Part of a small language model's weights.
Training: a variant of Adam for these matrices, 6991 steps.
Each number is 500 + 40 x the weight over its row's rms, rounded and kept within 0 to 999. Layers, rows and columns count from 0. Numbers have three digits each. The size before them is the row's rms in percent of the matrix's.

# layer 4 MLP up, 256x96, rms 0.178, rows 118-211, columns 48-95
100:534465480519495493485463491480504444543535523471466533514463499479465506406448450463476506437488514544510497543501578452581472522478497522517593
099:543447491503539558498489557474486444514522528506475472514522526508504472462522464431504478591615565507532553516493571512512492463517445455480531
106:470504500535598542450488512481527402487509505542482392585433469548487425471520486463518497501491514497552492498480504500476475526513466429468508
096:526488502516515504492464461511532588516447481467513459529523471438401526525493557479466542412435533456540489493559512474497523515554508463539485
085:456481512508523464521532498488483505514518523567539489548509487487480560442437470543477507446532474510545554524457493514472487550554496508485547
100:560516569529476459472514536402497601497514465431496479534479508521496487528574469535517502486583482467521524482469562446524469464485480468634494
102:539476518490482475587491484478505531556514515470386533493502509524507486529511592521507471569490409472531578478477498513520556479546530456508467
101:507444455557531500492470489516520518537521517459536547519520511479476537512464434507469505548505440529514454594573524446448485536393499552515482
101:449490545448582506509499508516506534470497430490541458496430530516513514489470594468533453545437462543491561536493511534504518501536436504492485
102:538566513492400521524491539495603481587475433446456460573494468475493523488507510441515420530515478525589503569435525541530493526415502468511500
088:526494523493502398513382462528561516478452500489505464512522516527459475524557522549531540517512497493430478514588465529464564587548483479456471
104:540466468487581517488456478532464475503549491494512517433440468543517476422478492493539525478517537551571479538445466456463492434512483539546458
098:491511439453532493549493424582475540453461560512463565488483528469493449501521554486484459494574507541479489499519433468430493489469511555521516
093:538613520486467495515466455523566461507535529493519561518517523450496537556510533510558541525493538462409441515547482479516520543557451462470501
102:482484489472489465474434486513544429483518564483570488513478528489521509500472521446501576473520565512329495468470450507444507503442524488524524
099:534531475447519489425505464517521460487457437573506509549436561416516488566500512493533503530479463554520558448489533512467517496512426476431533
103:481549492519528490494478525494552541507479411560478519573544522536541519480557565557481490502462478597490558562488473504471479424541504536538459
100:519523484492524532542484449512563528468486529511598549538504504430526442541490512513557534503486499498418485491521484446544475570512456492483453
101:556512578498438560550523635486423538462549490567450556480555523533503451495466468516507512513516543524454517531511441474488498585483542469478417
103:539508466469446495476464533528517482476488522485490471491502594530521447515513504463450482590512488482453488514581488492543492475530516489473527
100:484460524457472405489427441470513546508476522542539556584485533443426500506476486562535506537555583512507498509476517550472576515505485485488525
082:442519461501427522478517461528477452517439479555457512359457508475503522478515477426448500453498558435574526507545487486511542455528538483485527
107:488530465483540447497510519631539557395489435428493519508500484478486508453505489497525589448517513520457428497477465485510463546465493430481471
103:544525516466462582500412518478467479505562561540500501403530572529499435467549434504557465500513546525535450534456564559474521502506480490502506
097:488461470518433536522420439534501481475450510469510496455460539460575522454475488430490521449529481589395514578546503470525496566503476529526487
104:510506471505508471536477479466518490523551504461539498418422436506468568513546483558491501489478454462482464463452517413539492593465496510557444
103:513508491506454443531538554503449502494463519545523503533513504475438484491506573480508393546536404474475453513511503483465451471441549465463482
099:519449462522479448516467520500519515481481465472514467467591463537481548547497464588420560472498548554510475491518498479472471595517520494402466
098:453424506529505555525520492480509528513448553560450512493499490448455452508470610498486497513468452497573527485540565535449516487591475480530529
104:514571520538546560552476588527541498506556457491573453483589554485524528499522532422451448585508490503489469598588490484486518476530472548543551
100:435556477525449457517479516539528544519485472495487428419419532464564501481510528482499480502494498499503562495510507489517451618485421416483425
100:495465454460444500573432487517476459480442489501433508450459527517554555471547480459495490493444500498542486583515499423449517468467529522517565
104:507470529549430496494468474504507531507443525468579504458488511429557483525486510497582573460471516566488471501589533509545567469475433522528520
094:463531496456513427460470514465518550533518461497480453514571512551493547542438481546527578546511491536490462535516536555498433505523532443498528
105:522425490469486498515431589450459474575520472465517506487539459469458494599494479513505461483564513513516439565539582479445420454540481435481486
112:517484459475488430506494540394516471507438497503517448517475529498526487413451524498531530525493510460538541474544584512486514543558523546455485
094:577498499472485519535551522508514518481483480473456400506462503480529531536553512541600457538516540474484515474521503515454453473470556507491524
094:502510471530498505505498543525418488547475517486506518520467465534514448482479499534484473494473539509409510441542529572445533464458527516484477
101:479511403562467427432532471442494557516510517556525479491509508514470539569573531531504586540516540479489459470429485488565520545561504502483514
100:570508438464487430498477541519501587534482456465484481497523502519484510471502546539441473578575510487485485484520553537499496511507482526472496
099:549473533518470511558508472555539476455494478547435500424480492486488503438479488506539551497543495522496537521532476492425503525505507519496504
102:497540468511438534526469506579535495496548524509543489520508479535531507511456508488522567566500480441488497499503494465483537481433490548504435
100:528462482463417466459492541496445503496497472549465496460496489487513427452437491474570557499517534550551531551489490385527518538512445513484515
093:524510496450473548488453523439510481545468439485469531459518476472485477499548507522465559492487503544494494564556507492472491445493470520490547
098:448480422536527478488462492373485455577524576488517531520530558512504524480546473468482469556454497444472432491459519596522498540515451593417528
101:503511483476472494557534554480528543500430521443512577485444459531483432512500585533394532488449577557498476495469471495484480463533515503524531
100:502513507461470531489435527481549579472531458501525495507581544430573571515462469525516495510483508510494518575523519491479541500521464478517475
102:524391561460527536500432500485439465477546457483510493483489538498419476567549499482425577502536509392506547483470479466505489527518516506450545
089:571507499537485454577501600488465502462403541467462540499491500531503474507536476538471459566485499475549538528419532438524507513515448556522482
101:512594587519470489531488539506483477556461480544494529562543521479497451547489517542610574489506508586575489439407492509570531505468495460572514
094:525504495532585512541502499545515472617476530510493513580491460456509484476520508461498478504520557464520494587545535483496550476545460469486499
098:501520479549567542528524428541517439476474493497513437515482508523547391499521474505583538486525531520475492538555513476501490523517501426535497
111:534386527497528499512558539504460466529462524507479459463429518471542454458570524411480448509424529436464520519558518480533453490601531495518437
103:437482482511493520542482525525522568531504584444553467595519498558584406519471513529496550560476531461548476475489509494422515522498477447514440
096:443546493521483469492466528546468481501476469476462533468552525525516524512474481456510468449537531527532441473527543498547476478491499471462553
103:490460445489501489479566526545486521438511455541532434504470501476469451469506529473515519452537486462485530552545510516519516494513450589445522
095:450504523544413504519503477445500506478558440614519408520574535545499522422492461476562504506501468435481490457495470524448505557570450473465412
098:495474512523529478524504582532459519497453407412544516485489532448477480579489579541455484447535518535505441474564498496470477473528549481475525
099:516476427489538474477496492532477453470518532494395524576465521479467451437501523506449510524502512515449460512487431485499489523446533581506540
100:463438568426479502490553516541459510553524420501496507492540503524502463564441393505486468477540523480483483505464495579471382514466494464540526
093:470475518524510497473633476495492536531549447490491525504536494520526487520474489480399421500494530511454561517481486562577459523559506506498486
096:536465499511520454489553445551487508468450524493519499525548470527478452503528400545538477549550525495525482516500522531490588433481473527552464
094:431520539438475482489531543480478471526473435512519486495515484476498513463545463533537494553499506544488541498522563499479492486505483473514548
099:523566517494467460532469465554499417507478590448490484506484491458420478506492507469538478494403423545516495491519430442480550483480504475565558
103:442481510481567460489546518480506504512533455495534488542593491475498527474529529527494494571518512493526592534518434505487590449537628478574503
098:567454545480518552581462482540489535484488479502465509554516568496531546469453541574488564465442504519467548448488477485495509511509466436522474
099:429473507490481519510574513538508423468523512505529477572486564532487469495530451529521570511501416519489546547461444478493463582513645513488472
108:465480487474506486492437433459491633590555457494512495495505517448515483481533465501516502496452519459471538520486535619586588514496496535445542
097:460540497524467435550422480436495513508538514473430554419477525409493493490473495464539525543549507521457437477549534506502464573537478528478452
104:455487491484480445481510464484492489504508525497470474405445480481460494505495501614497514522459465479499515591542614481392445448532509510467542
098:515515464460499482527453475530478503477427534524499482489448470478524491493463477485490477483520573513519552503507546520539472424542495439504495
102:520532545417455560509479494503513451516493488503499476417401499530524460523494458505513413559517484510444546492500548470512542405606522513536441
107:465506440525502497436507429526518530544516545518533431441481538516454468418472489469513465420505441501493477589490535544468560469547514523522524
096:512496472548491513502567494522522552415461452471444492500463621452523505532497471488389479453547522513473439527480475467501524441478453464525517
100:538482507519597481556562459506503489527482541612453468517505549499524503455479460507487550555523534481441535476455509494544493521523423500545446
105:511510540485495514445502423535435473543466486397528550523496495568568533443512494511524439576483477476455471452538403489493447469417500472491565
109:505489523547487521453494516422527520538495481596503527484509472543540495561511428478471473550478507467381541488500480491486452474484547455553595
094:560389466517483581478506475509463497516513509577469463464498464494482469491568492506509529457462523482493517496515538474429469534508510550512498
100:611506482496477510430531501483533495479507522561510533520527565416566453488481481489392531502488479498515472466430531561520507430505485507538583
112:500516511557453516614388499463535464492448493529503501460551535451455473484536441483548543521505404491467534539438439518597499440495497455510485
102:436520544469552507494547412491530554570519473592437529487486474467444541442514453513543506524493466494481448504491480532426459491437470465551492
092:483484515527494485507531533519526531428482524465496491537547529451520503483487446532410430585446462453537529457499542538476544515497507520491543
100:454469497489497513494470524499470536520530484466528429515529465458531535490538482532529593510426551454532549453563529505572519535540490509551485
102:439564457455492462443486471563569553452447480524450458461498469482518464465474533555452480542460509529490506516482537521514479426443514461543544
091:522491529493492521520478516482426507477412497501591489578487476474483477571534495445536559499552497486408547501496514498496541500537526553443531
101:564475569544536469477519578456506527471500486555473555529491538515501508483462477500482484501518518473480482557464539500546463473470501479509506
096:400467483498535520567569518459502562523515438504472517514448539519493476495531513529519408443483520533486475444517478544588535401543574488475480
100:451515474502563513455548502437560540553430501494432422534488529546496512474431463472464495473430554497516463465479508456553493464561483539528472
104:568475465481485494469547509560534495447523560477479482512539434522495470447457503510565450477474512465499507487507503547455446482556533466427427
111:505558559463552510551525566508432494546533496444530449500480481533521482518537476526553560530417494528529555446476452555512503404483504474479477
089:576495493515519515497454552540484660432441513490507475494501458507455515535403507491492544451513478491547551467486440490544482479521515548513502
090:472461457552522534529499548474483489555471508505504476487468473496536433392428457453483484470532494503526539468467541437472437552538487471482482
100:488509457523458485536467544513388442487473484559525511481405452497493473480493499478435484434512494508447514492542555520505509518464435488449467
102:557499559490505520644585567421501467466554520527401453503510488537517516510471466508502473516525466446492474575531516511562454540510583491477512
# layer 4 MLP down (transposed), 256x96, rms 0.172, rows 118-211, columns 48-95
095:546464496496534486520454552433540480500494474521447477528475527422497467461471565497480389492498525520504492513469495512568490454441495567493487
101:480517470519427510438545458505505466469499516402499531410446500540513462526501542474468503493438443452500487533521524517438523526494501537551510
106:457530493514602542536497533521512511467425489497558534515516526551550436545443522525511567479506505537474464445535509544462526500571518444475486
099:494473482483427463501523459529509597520486455525501493524535477432521423508462501584493512436433483487488516468401557502524521484566550506544491
098:563539526497523413519490520454534528465496523494484495521476517470463532487521501464441550505427578581506502521509486593527522481581514551449561
103:466568491527572511499414537502499483517580513488474517483624523469476547502469500538519525423524494541492555428531530421519519432521460496570550
104:433500503514466488452554444507467484568505534523499526521615437512517477555486399533487483472432452513481560470481549460531522505512515521521519
105:451522521459482526491465485541545471522532441445463468524437507461536460470447473464446428518529457537472468500510590462532556481482501434408458
107:445498525415571488477409492548454518473525486486545498446488543553467496458527530457488505484363462465449520510511469533533499487487408496523495
106:516480584460440498588531496478541464525514532453466473504515477544488521431553487531490529421453480461473472529569515568498475480558463511540516
085:474498506470530500437500454544494573496593455563487532489542493477537471489536464510496482561475485515565532417525519501546498431458403421520484
105:434494462555479485495520526468499476524448437549560486489479438533492518486484527558488430430517541560496490528428469480511567550527456453458454
104:556517475388435524475501536532485490522583565447493546484474504516440464495453462515501475468573451499461511475506534477493490483527495513461538
094:528551544574521506506468521515491481448530522412488545489495569519475525484462499586540511457491508472503575471535427493522536490549492520451443
101:520480414466499483478470464555518484482514524519563480464500467535569480452478465427503542592534513474432486452451549474467458433520514522460496
102:522487475527538537480595489529549533480463498513499500559523497512476489415588463439535452481523471527409511504515541496497479486618601506542500
100:467522466518483519451461532535480514498566445445490481437468480430538493473450506377485453506511516500495503444502429515458496491494557594497476
100:501456464520597570514505583518482491532490551493482551502504435456512535452520588583495502547439554513541486532485564440501532488522493511519548
099:565453524475443566514509425498424532463506527431518502436535499537448473477513498504514506561509480469458521546502542525452501471472526516451595
100:513452466537488547481463456487567474526512531522527501577501396482460501509473441488534499490454476482487551527440501472471529506429456475511595
104:488546480543473527468518542486499502501508503551497527470525596507513479523507509478476478477414512535536483465490542429524505532462488509563505
086:508457560547587500495470489515442512509506561472520398517485459505536477504524526454491452476421488493522487553513505523522542530523461487485480
104:474521514571487477519529464411512461538510532506514451495540475420552513449460492463485499569576516513550537457463549538447546415505531505478547
102:517497489547505592508507484451441466474519481459472475488489509596501479509531504486518422584502439411447520486521515481470492464555433475557502
098:485503409518455488518495506535551466542452414515506563547498524469555504458468538517500488524455445522413518526543527402539562530502510513550476
106:478527531455483541451546509461517522543455483437501457467529623476507519521509450545484571544442493514504518509384491593502509487489555540494434
103:489510520497521507493470570496503532463504512478526519461465454506539418475559433506449493459459542552498526439480492577513466537492440542488504
102:532465515483501495522438505543531475514499491538527405514459557566501484467533512414460429498442469517561527552498521477508498436473503467487510
101:527383453548538567489532482519535437506513434526492408519581489488452548457531504515484449530474523544507483492466410478525549552514431478462487
103:472445508585407438508486486495522460553456539520459519534433513437452482501487521579550578486534518530490449477442517488500585440458483506417522
102:501526485519478502474464563458499503448490516576453506508495469522509448506567549520486470480426504465491429477478524442598545485541536492541481
101:445558502470517571526514510567500512522535482466487527471525573576446468532473463564521542542531523534503519503472514524505458539491473504554538
102:510494398543527523496560504509476506451444477470465504546504580488485510513492473480482500409500538548495498505444448546425531504493521445568478
094:485497517472478436546489491523472550556493507419514564517507556530515449455513419478503466499484472521518481473411564499529442480490462495474468
104:434419489491467498501451433450514437438572495538474556463525428453514564482430492482511439500486497543500461488520382508459494455477427449531449
107:537497479520398506477456504500545447555502518506504550491434439500532470456473522411504542531562462519531477464501528423508516518557521531490493
095:561497450523494535573509520565520445517506583525523442441528451524485538528451513552545464493439506539547510433509520499491495460519486534497502
093:465497517529488503482500497523469401535516530456560482465452519467480477508525565502537469508512525546492447486493475486492428532608496539529461
098:493478452554497549476500535461496495480575527493424510535528540464501491549612468485516503465503501496445417485419533506486480516470475468461410
093:515541541529495491493491486479532473458482382492512523484455519511547443515531560471561553468489485560497470561468498525516540532522525485573525
100:498524507583462482492486480492481535566541512534481502463534557446461501495529526525521537531500450523432483455435566455461492518489501557456553
101:501483487487487465498478519471481537486485489417483524476493532490472551562488499562455518467527531530592525581542454510528476478507608446547538
103:627479411484495577445474536463490510466486476545492519502548485451434449491457554431448471489528533490566535554534508454538468537499456472501479
096:486501508533445524440578397492542471502432561455471515450464528431483513539463544472495564452487480497547460429504573531512571448556552475523484
097:507523494452517465500436536519493493481479583442539497538566513489516505491484488542466488507518464472433564545524545535508426519516493458567469
099:541561484509469515496514393527566482445531471543504507491503484501521516461528462494541484559479435437543564492514477448494589523520498513533442
095:455558510460561551505496507482473476499505466548471589510519464502487439470455427442487498559552475471515424544484530530553469503469516455467535
100:529499548470523508505516542526494516513489475432516530483450398553528521449518521479533470510506562483466462482523406576509482435514435449499501
090:496491470585469501462540591521491533457465450486431451439566511484560474419548445493494472523475478520500512554444464474524468452499455486563430
103:578518487513442503493553482484456502489367440448490536501536485470500519531555515482554478533499490474497488564464494490534547524463543516520479
099:474579524534516541510489566500514526528517556415520472506531500491584409508490477445487524522521599467502522513514572537432478523489505482441499
096:523546464493503555486528494494512467521465455531475478481451544460548448523473465575533524534533483527469531555567496474494477533464575411540543
103:472559556427430537466494438484507569505546460521522550520527465525513492495464518527545547508510502470504462494492481561444475599465494505505521
094:473536454498497506552460473537558438506435429432524531483485451474422454494555467512440499463495516479518494445558496520481522455483431545522548
100:543518545543462529518518479479523530432484507431501467492536456480479496479546581511544568484483545503477498525505495457524468528456503454502474
104:543530503466504497532484575542510547518462459504452428539495545433513439519559557525507536526477424506514470527518534503608497560461469477422471
084:557442513526493522422510477563464437462518525474508551549418479527541506507424574597530477491547515571502495434528514469539481484516510517466536
100:487533511517464516451568415493584468482543462498499515532515455477556486525568512355459528560461453463440446509488469487453495520518454541511498
097:482454491519540557519568409491529479472515516517513480501410461515456488512434480501544557534510568518480463574533544455429535498467481458456504
102:438463501499483517448447487530496474497498507558425524454464483503510523487488527482414482491431483474510517554501562492499551468511430551480410
093:514511482411501471530565490473480493452478499484484556500444574441460489491466474491438504439482496503501463500462513512466500524497518477463578
099:485406516574478514498503416526510543530500472486491530525559449474490468462560488550497506468486579524529479562478528502515524423469494536511521
098:528488494515480459430478476540535490516441495411455496489504484518495567449530505523437520612575439485517591483493482465504506497494538462510556
106:525505526525504494580506502478535501450474469477488485468534505499464478487516450463536577539460525482507514465509514439499497477497489516581501
101:498496511455504481465453512513505529529528454436481513454564508546507489506507522555479514588529499482464593494484451453495572551584538500578531
099:496584461552559521418537533474518429569527514457523486509429506509509476498634531476561485523569500502498566571519505520544517495549587594508501
103:538483524463475472403554515479532490490451576466433554469428572478496479518509536564527550467490375452477478499471490491528531473439542574481501
105:503509546545485489445486486516445496511562538522578410493466515451468501498508367489481499527489463475462522540431464417484437511536534508543436
093:516458549482553553525450486552397503488514495538522514520571553513488622576560511524426495469439489550485505491459495478500565450407516498529523
094:439474494537531463465525507463505557550507577480481498472446534463486546433497518456444464519524424518553511553570517508508509482481564470504495
102:495462498505549514561518555522522421448509425489563500502449475475523514512509562495457507403446466583530516456537581504509519458488469527523475
100:505502472508465407483546455534516470469458510443469416522525441525547479484405513525454497520532550521470557398503510500506527565435476440489487
102:539450495520469563503491513484520475481588518556442530524501434479580518539456505676533492474502544444484484530531440501529492506532475476517516
097:514486513475505478486547526525520461514509434518556490543550505515535540512502441510551532574472546441472510493437470547534491521539528480446484
094:505466432477474512451535596552468470477480558436481435452507472440548457499388533445508476507519493504530531506447460416459542513477453504518498
100:498452437529475496426489578496511574574484566494514521548534484527486500458507479528481493513460584504526469502510525489484484476516471522534525
108:507476521503539400488482475431536502512513471543500556486501455478449520510465494581523519569496396487497479484523494527438460517453500478484541
096:494457598494540493570446513456535527481510536506533546451486453514486507475520490502540505497526478490429554512500473481432480525508559554526537
096:489529486487518449460464525489451565469446563434518475472557474484531550548510494475543470429554498526489557511529511450472501483487533539527515
109:473477483516532436530494461586501507531564556535512480501547551533474503499464493503480497560401506555457475509553586514502557498509500457483470
105:545442438465497495508434473476506483457444479507544521470554569547449607490495448423456531522516481421557527505497471500477514536544480452554483
094:472516473485470517546504509525459503454500561467512442529561485499407492490610523538532433476463495465527502460485613489465545494493462450461532
099:507566532499486514508568519516451540504526516451553440558488448452499517506508480416476461540523469464550491565437494427516558517486509567572551
104:509548477507570516479534442485504557495384554483516501473525519548450547575496619565483503454453446485518487472488532485495470444505495450549527
092:466500488534482486498498488551512540472513395516465548528586387514485470473545475500480436527509505503442518441555515410452513440477496553519520
103:426486479531481462489446455472516529467613473501488475540439493518514531483582531406500503483477434553513532456563486490491453525552480575504509
101:498495512555526536507496521515478525487474550487454469461449503501521525519553571438501464500445417547536477437445529476491484486558436480521416
100:536574414535541513521485526546483500480476540474470458596568523567474528509542537479469462440506495494537457477472485512539530478528543466543495
094:472561524460523499511455468514552460510438463493485496505530527520504487523470436458436524472514396482501524491459468486519426496433518561531534
111:499578523521536446507455514476511486580526420488472496596511535476474494526486412514434517500428513516476514482462478534505552549553486471475512
087:495627442493567478474486553496495527504504489440528489564462502467458498508450556532539464569491528489461479444488519503522510468505522539501519
090:515537529446511437417416447509483536473454491450526509519454510493458497486501499485462503529516467532477516480501459462552496436503559524456609
099:552451470537526516516558512465448561510430552543534548507549495546516548506531489520439460480532497520450501414503486473503462488489543490502452
102:545476511462561487483484418534460503501461494631481526505514450514522457503455558505526498455466448493475613503516526483470472509522575498521536
# layer 4 MLP gate, 256x96, rms 0.187, rows 119-212, columns 48-95
100:454505414497433513515444481549463424474500497475446484426536534532477465521474540524468461504577474485544505483521489450445490498461523521533492
106:499587409416464498466442565427493498495531464496533484521465509549474489497536466474555474522531521433546582440529484431525465483544466428499572
096:521478587500496532543530507443561481461402528502474442539458497539540443486519528492557507456493530522526532450580520488450543584509528496528460
092:499466438511518449505472522531497471525521437553587498534455489482484549431491478511490490461536567482624517472491501500527539542468588496472503
098:468489467445508592475541414493505435459481499523571500518533541539563466516528522527486552463565546485498529564532457453518474522538492504528491
104:564510557526462576521468484441536463489481545451490554463433515496527594502441603429474571519498515528519507504528520482502469534471484511503439
107:485470493494511484518453445474429495485473484498508626519483486506427444509552522531520528459497541473535526448430519502522485538486557533558555
104:476431503446506472528463555454508446507531535535497475438468473498606541498487447462442519559530502475563496528480403468523542472520520454505450
096:487518492559468524461483498490406519546498501612508483519555540527534509452564474486464477553475511394479528461490518475467467522529482485467531
089:484565507526478508475563551511492563527514489497528509477465490454573514487495464450512496485503534455513448570465493509473413516475573448528504
108:479490436474462525509541515466564502527516527500589563539529494530440557506473478482399516506568533496525514467529514447461497515516467513590482
106:441495565519505392411521465492490469420534480557425519547496504492519534443586526473452551508557540548467480527500468537516475501484567518486478
090:495554482561468530510530494500423479525510569513491574482537512514497515433501524523487469617534546547531541485502516527510527573471472525491541
102:491521518481529553503391469605468487507511543516554498508414444540543427520563484500447540541560534523496518464512504490538463523527495531516465
100:515448499453503502412566501521499541471459427487521595471452564541423458497518556527446548538501512527508470496479532518482469573561433506536500
103:523491443527532497484495501395526485522506509418511497476415458536487486525507459405446474441469510427491546466543551501462564517488520451493507
104:448553494463400546474497523452529472587524453568517502516509598448523490471539482518539552481459508459501451537529508503455466548519547439494462
100:505521540482505475479510495542469527547487480513526566409506537497534543520503524508518473592509550443467545472555483543566466489461514457463549
100:484503454457485515423504485468534557507481493532525528509501561589528484485510449459469540591496483481504536479563458487529509532452502536476462
098:440493426414565519511442412525470531568471424558507504506508494486513510439474469498516455515543502431485466528530464449493480484518545505477554
079:458564535430454498507499509515537450533483493507498465452486457487564500481520531497463558415516457467481580496518506467539505500501522510431481
096:494479488487510479519532494533508580480527539511479507584472512564493520477479494525516465508510459504537571505465554477524534558486489456482525
102:528527539455539466547543526418475518508480490484478508494534579477607482496536496477536540536450505519479473440492495531526535565491525553449524
105:460503497485549504467536548492481543503486525510469476470470497463537572538553541454524512464432565561624536547553523544484441480442497517503442
102:477445521489422511523506503430435472482472510473566453512502574432608494443501467516561577479504496504523490434422542477476526493519577501519465
105:429493466504582522388504538530510433522494572570508482452465522515610439561482433483474503530525498448534486543509489459538424520503545529485502
106:512571449575489467492475475541530518476547486449546506464502518467462430445597499470443446569520480437510450534506500445477475513448504576543490
099:507486460504485504511477556484527485532570548481565543517416456493522510489465517535483488523493453575486432506476517475493487439440522503594473
103:537500492424490492456460505483364509495484458563515527459557465576526524442498439376538447522523473422487532472527518489512438577547418548549517
106:471496466575439512453459474519578491556562536555544462362513550471467488457485511474495464434483491464506519546488503509477563504472572456451450
099:472491517440477461520467500515497503504474524588446476401518531525546515446532517468534488554477569442546490483482490475593495479482486479539519
104:453482504583487540534513516508532495539487459505503478522488518483559438517564559515533553479510448499503470408571476493564501519508488468521513
095:494541537407516458508457451589441493455490404536557470544565448479517498468502492462457554552508514483504468548486475532516527487478483451517469
117:482579401555445514472528484544499510459503484552521507479484500466493429536512517442490462499469439495554521465515514517559509532531563537498488
101:510485480542470561417517452554516487475489454529482463510491554451474562505552468504481474505436491508486541498576471434525467488465580503565425
100:546515437517527478475522535465529476503477483546536521543487569493440441498524546519512475415480514543545474451504473571496466471530478423452534
080:508513458501540526538513542458544465536529506451519519438516561540482547489519419480535454566483505440478486430477492477489537508480556514447551
102:449538484509472480469550497481497507575558457541578507520488549386496480464538402483468496498414490542503468535461515491529458538517475549444478
092:429500587493538552479500509430499486516604470588515498504534523537519494488501393460510466475511477486491517518501495451456560472523490504562480
098:484468478525512558493501480489457470436449451591517468361469550474472499501519512497529539508513490541526469442526462459468497550419475465451523
096:493546443501529415518466546586462523491479437389524478459461454445536555517457488519494520488587543545470518493527497466426491470479546566484496
097:569498474555449558420501458635470516512546516526479469545502425451458524543522482437502536543508520495539524483543433465485452543538497510448413
103:452524560461506599566466509558481477475465494478496503455494527571544550515505523503529553509534567494508454493482455468468536511491499425610480
102:516466466465518491486497507463546470561542521498569583512487597478525488438558510475480440500482515477509463450498477499506568535507533563529557
101:505536501546538387540468504529470544516471440465507473505506534477456586499472478557545572474558587482583547526522556458524465466527514441484511
098:488499561494535396508523494556491494502532444462555484543501480437494550517553536473455504514521503471536519423488509526502475531591485589528504
101:555493526433484509460474479493547530507518466492556519514434475457522538536556500477387432496593545463517578465464455536520479407541513505480513
088:456477453423527558462521460554544509467573506541472546519526497426506494477533515558497436491473521463544526484546504470495553516399483511486536
101:534542480479445426416493545438519524512471510486520525539500502472521489517533494479489527480540535540538510479517423477495554578545528502472475
101:477482479402449481512467540468459493474482534440542512490490514501557477453449571460494482515462495495524563520609473515469443477508471494473480
096:517479432533472515483482528567529504597493479508581468515434460435530466501520470465519576497457561557489567559492470440545498480514474480463511
105:458458508457531479550537555510476450447480527485442521465525558468521468432508556466543457477469514465543492527607469472544442446491533520502454
112:552493488518438461456522521488433476558531467519479487418429516487496557448508511448465486522532490535466562549426489497509545505516531479502543
099:450441427476495572493539508519502444464565512595495520464524511468536434479523484476516456507503494592532506456558481530503553474535525528540466
101:466440517382540513439528513524481475415458549473529474431502497567525506487447477415496472548541565514557523470465512440433478463582436475550454
097:493512464471521485509476524510452538448460531443444430497503532514459496489492544492543442473482524598496525472521474429520554508438522450533512
099:517460508506513434597496466459437511490471488455498487480513537497473444474489437566423517459467560586427509493522544524526432507511541514513530
101:516488512497444603472527511493525525467505539503635437435492470573611526514586504475538501489469459584498495445503487496544486482496456499548526
096:514479540512517536484547535533477503542517450481472509480486497427522592523510553451480531523440540507484508563565492402532507459538573487416584
092:461572526458489539507534579528520517511502488488455506471540490514474431530465485500474379583537517474565587454457502459517493497503497474459488
102:553446454476555555445531500507536491482550456531482545395495524540511490477556501518502429478520443531515441523442534452531584481491533508486483
102:525471528498458535600518478485562474554519483513536437507481518511527537544502476485527530613530554532445569513530411403556479511412474474592463
099:497461567510506454514502514478483508488576510538503487484547586507543543451540557487537451502523557524483511420586497560509412471508502548496531
109:517540480529490518495544487462508534452543486484499572500500476472452568490608476503465507513526475537511551516573505485508474553555486477530560
107:522631457511460462492474443463472529586569526513516539487548448536482534567597448437539425505473499468487419512541564493501453517513532468526503
103:457449488570448500513478559498543468461506448476589481526476467509476452439465535535517465591517541539509444535524460454445448579517555519475455
102:412515458475494502499529453503492474497548485509472501435459529525570452480495586432556553482515496473491506433474459523566444552507479511523555
103:511587523539499505490454499470479521475478509399483449450507468530518429549484471499604539466536452505457533476533524492504485534548504499505471
096:521473466519531547519489533531477450463463460491509488470544486461494516475485483404524536482511541484532512397429377550542585569467515541552467
098:548524451528483511523522441476465476526509469497542483536442529466448546529527467540447456533525468453500547469518481545585534477519547542484535
100:518414461530554510523524503514552534482561535416501634504516504509482504517520532497470516532542532519497518457579559466591492458483502521473554
097:433560469553509475451555490513457559556488472503571503487493557496498476469520552429503452494483461608487511506526536446536424499462435521512496
092:483448553445474517563584448490512459482537437413469408515521495513460534491492490484554522430453544527524511466540516504483482518596514516496521
100:498512380478484562473433524512501486477480491521485533462429467498471518520520547501485478412474571476540517483531496570456489519487528519514509
093:450524450519538495502508519494561456496513531559491518455510484555515493522469528454485559425558496519526517465498505491508516521547497419598519
111:490507464473459542509508477506511503489472485525484535511554502561516556518542529528474478468479522480457543418535464474470510530399477547549507
090:537511509439567511622475544488485504526497483537499529481537477508445475515541499494593478547533512524481491510506475538487519458475545515475485
100:491575472571527509466479486498484503473514436448563414447483565526498476515526524521439482497551516537466527500595552426538537521437489470479484
106:501451521557473463503450498527495522547502472521537454488495466543544435454475477510481512552479533467541519482477491481561572490500558504487443
104:537510445496512521426460464424481495410486499499569531476515526494459546469543559462489496490524531428509535532543553458457448558545521543480451
088:511504471526440545483488512534520477450502523432466508474478526505523478514624484505464454563510534513547581403523575479505528523470507447506507
100:416484507464452474480510429498454393542470479507566506509521538408562458547512495484460426548505545573536497489463451425577518520566499530450515
099:451532492464500540470461499533567491506506497548560505423490489479512437592490492525482526481573524487563546474449510476491540512512543481581542
094:498362475526507536485551530495430548452506495496550529497450497535480539464478514437420483493484525541567512455466489463573466468489560534518534
104:510506437500539498517585483511508454541500447419548455520492439494579517476504481504506510542538466477474480524504471463528466551526459504531461
103:581524429483506501453493469543448504543514505577448515404503481573523509457542528454491438529473541518542472421510612533516505493562510500477449
093:469485538517528525512464511486544472557516552540546517510473554436504489526506527488393547484513538507574475459495443514504517500474532465462506
107:519524574475560472527529491485475408598486482483603501465503536533520482502496534504509455467528533442450552550481510417526474446460520538546546
104:519516501494513552528505517462450479467546535494432485462501532486538555579539534488518492525567436440496535409484538521576508475477531497541479
089:464482497457468511536513483454483413513501486519488403490515527581506537444512470460522499535512492463482495575472436514458504531491492446470462
092:533455522484489534454484568528546468574489475452504509556472439516458450450469485500509510466503465537503468453494451548508448532502454413527458
103:461476572558522505430483569478523512523496492553530535545435519538498490475483518484423549482456575460518476543459492561477532541476451504523479
095:480455489504496481548509499487583486447461454504562506457538558489494487489525487515547527490486424549561513457465534537550450528510505568509466
099:518527473547498500446531544524558401498459500484526475473485530555474434478570519477474477477477563519559520453523520486475493535488539581493430